Weights of a small GPT-style language model, trained from scratch on English Wikipedia: LayerNorm before each block, tied embeddings.
Each number is 128 + 32 x the weight over its row's rms, rounded and kept within 0 to 255. Layers, rows and columns count from 0. Numbers have three digits each. The size before them is the row's rms in percent of the matrix's.

# layer 8 attention value, 160x160, rms 0.145, rows 67-75, columns 0-159
095:142134111108106059109127158124100103064128122100101163122148102092098134125103158140158171096150068167146100134129116127091111113146162095184110109101118144141094173146152157139128143078142213162112089137089110089111103118079130118128126103188148074113139132096142103134101113102114107167098147118152162153124126156189159153157136127171162110100135152166212158171121134205152127121140098040143124169159114116154145133109107107058125109185166165134112029182135126064137113144068194
091:136145146139134094137108122120169091070160145085156129122105135131141176119195159128088155101095188099171142178092119120125122062168128052095120133129147143152156219129102153078152161123133086146109153173157098203120098099142128158126159138055164093143115104070056162149112159120148189112116138126148141087101144158144097204124105104139072069189129164102100139132072099130139123103161160119150148113091178140105109192122091080170118140111142080147066132136130110105119132124116095
095:137124114106075119125075136170141204155177188156119093138138073142144136091170091120098186130111086147112168134121217166127118109119140132108157111123131133124148176172180124089131146174087134101146115141147065108111111068106119089049121134143148116182135119152130101172127135121087166163141101128159148213171069147115109106127161133086164073132102194105125127117094172115171146029120135152113117142143152113105144134094108071213144121084126097097122134095168093121146099130116129
100:130109106146049117119104119124152124099169177117167108109117139116185133140136191154147153120106158114135107116082182149089176139155150186124128107131096107052096067059116100125104086155132152094159127181127144117213080127191114100141162126100125090123060121120151118078105140134104170106076122090112171071076129105124118111158169185161090111163104159096086138192117189120101125140131117171136137092119126133129174129144137121171159127137150126139179181118189189161114128130089191
098:111122097109109139170119182041089114124128128141126116116148135129139140172089190104074088135090095132171097064163125172144145083143187165087140154135157122112185125105138168104082129140101143124144166115233129122092139147159159146131093102083135182166110126098066109166151111141148129128224164125114076090066125177139148154126120130113101139110204194103123142139133126127167107146167135154083147149112159185130160100128130113107108104109124180111067100102133146058156157099118109
093:113114150103166110102159185191149104155074102092118168101147098116060125135092116113132157069074104136079161213150153094145098125090134140155097143116138183127122107123126150122196133136087107171118165102200141125128105183111138122118085154131177103190143110155115143144210122130157124179161131119086075140053120115111113110092104090145122133107120127218139099117107192153116121134114152196125057138116149103108119144101180127160068076108135143099132141123075125176139113147132162
095:130164058144091123113151120107062099128067071122060125132100169123092132141120135094122131170158136197084148105122133145121189166119165198169099101112122131118146137155088155195096117129177169183097154103108123079109151232083139126155119135151177110150092098193159099097165129128105169127182081127108107091186078151120190098105132136118146151136138134113136158135058151125111106154111119117132139118103150150116069171151074143160159100112079135160149086158112154141158146082108123
094:134149070108132156076124104129158092124095118145074132109100208129120175075140127062075140120073135120154124128163133085163095196077200148131132140092174152136108144157111129169127147171151111151103087161162116190089077081154167153057103204134112123115154095129097151069139083141137136148195132086145145144180084189084148167160103139104159092140086144103138090141143109215136145129166125152142181083094088118113150126101118097140149119146170127147116107155141140107090129120128122
094:056094096157124058107130128109144100126151176095057106118104112174129132180087149083113090109165118124136117174144135112019166143159154195165138121154159085100142134153135137175084084051128153131152144170138105152173095107123127159120160147155113120109112143153116109084173102162179151124094105066114115157130172157087152093138162185145134131072128140137151139187149178116150139095084093133099072157130138130196148113174179144090156136125105198125160119121134154107117107083142094
# layer 8 attention output (transposed), 160x160, rms 0.368, rows 67-74, columns 0-159
090:118141132106130166073100150151156130181138130175159122112059144155127117150151128100154094111122221125107160135114186106156114111145100149107132136155216104085019111051156076073141138128105100147116120116149163171141139130160110131122124116137037167127144141148118167184135126123125151104175102085126098112119134063092097121197152084129094163189145117145070117101128176077069124135089101183153183111100147110115095186096128104148134133137126180123123117117139139130121141094166137
094:056132106136154134182164072106117165151088124115151124185147083111150149079106114106148156045130099162113125113117184203110135130164144139186166135126104154098145106149169074177103069143136138129154054146105141072098142147116091110099082147134121123180134109147163044170128131070140100144156134135072131123136110099105134117131182193124166169082135066140174122121161136117126134110189144153098122132114108167119177049112108132077120175129110182168152111127103136119087163113117155
099:112123081162104143156175077152107106085117152087113128095159112111118131124077138153125096129117174110119095141126098113098150200156092135129064137108126192146094183093160083145106105143099108087138154119079126126127160140112135111205115147111162083119148115106116130156085099133172147184176129190093047134122126171126161128148151102175129162105113098108137185137182040093116142077168107182119172130144085154112086148202128131095132172093095126144165154197140148149073162084133101
097:187175099182180150195204130103134095129098124156098126108122078157115168087109120138117124186160073066143074165188119147164065141112159125127123090121116143121137163214116135125110135108179129157149119110085050181099158170113193147089081132162161155154119125137139115137110123099114092180103137109138108152116095109071168087099148091106127120138131066149138131141188125114174091141088055172119140129105151107137106168116156108136092151061085117110092119178120146131129146117111111
088:136121161106141081081135110180128135143154076088188151150091107184093160109113162187106203077185141173090159139177171082079104135163136090156143102069140178177127118143088087176113146079142128133106119159052154102123118135158106143139147145146136100128137210146138112085140117162179138100119133123092136123137084154096115114132098085116126117152083075102171158075173142143130151148112185109163082146128126106145068049123095116142113150138157112168113144173089091157111089080136147
094:146140158163072123095119151064122145107171137147127069131139133136122128182109156103091109165123178138193117116104137122122158111163083135059214096079147108186155117161159134156060138111100171099121160178105129068161111101147085128179210149123059123072095124176121120152187139116104130097135129139145120100212132147101136134152058149163107099132154102092116167134109069137146167139171134076175101154133151154139137056094131106118146113146133109128108099093114129098097174131116095
091:121157149088185159111118127104192139137161159168115127142103113210148159116086184140132107122099134079152159140095136091141123110109157086140101198115154098167116076141156109115121067099048164105139131175187116116140112082110138151143142100101082147122156201117094161127153129157065112102077141089147164152091132103128073116183030134125103106155129109197111126078179156122132160118142094109140126129125126072153138112114187118135129205154133071110141108095170118097146086150159133
082:096141117125162070085119097168136117109129133106105131167157112160183129117084117141081121119151106137139112191096132179108144082126098094111152126107119125130099184120160104122160095132093141151072134179092138106136183140178072164161169098103141161128097120173110069133048229126126131104098108116088141181111110082117112167158105140112105186071113112162109212087154131108116145118169143125098069205167127169117165127143105142143123112089081148158172112075155179084157153150144122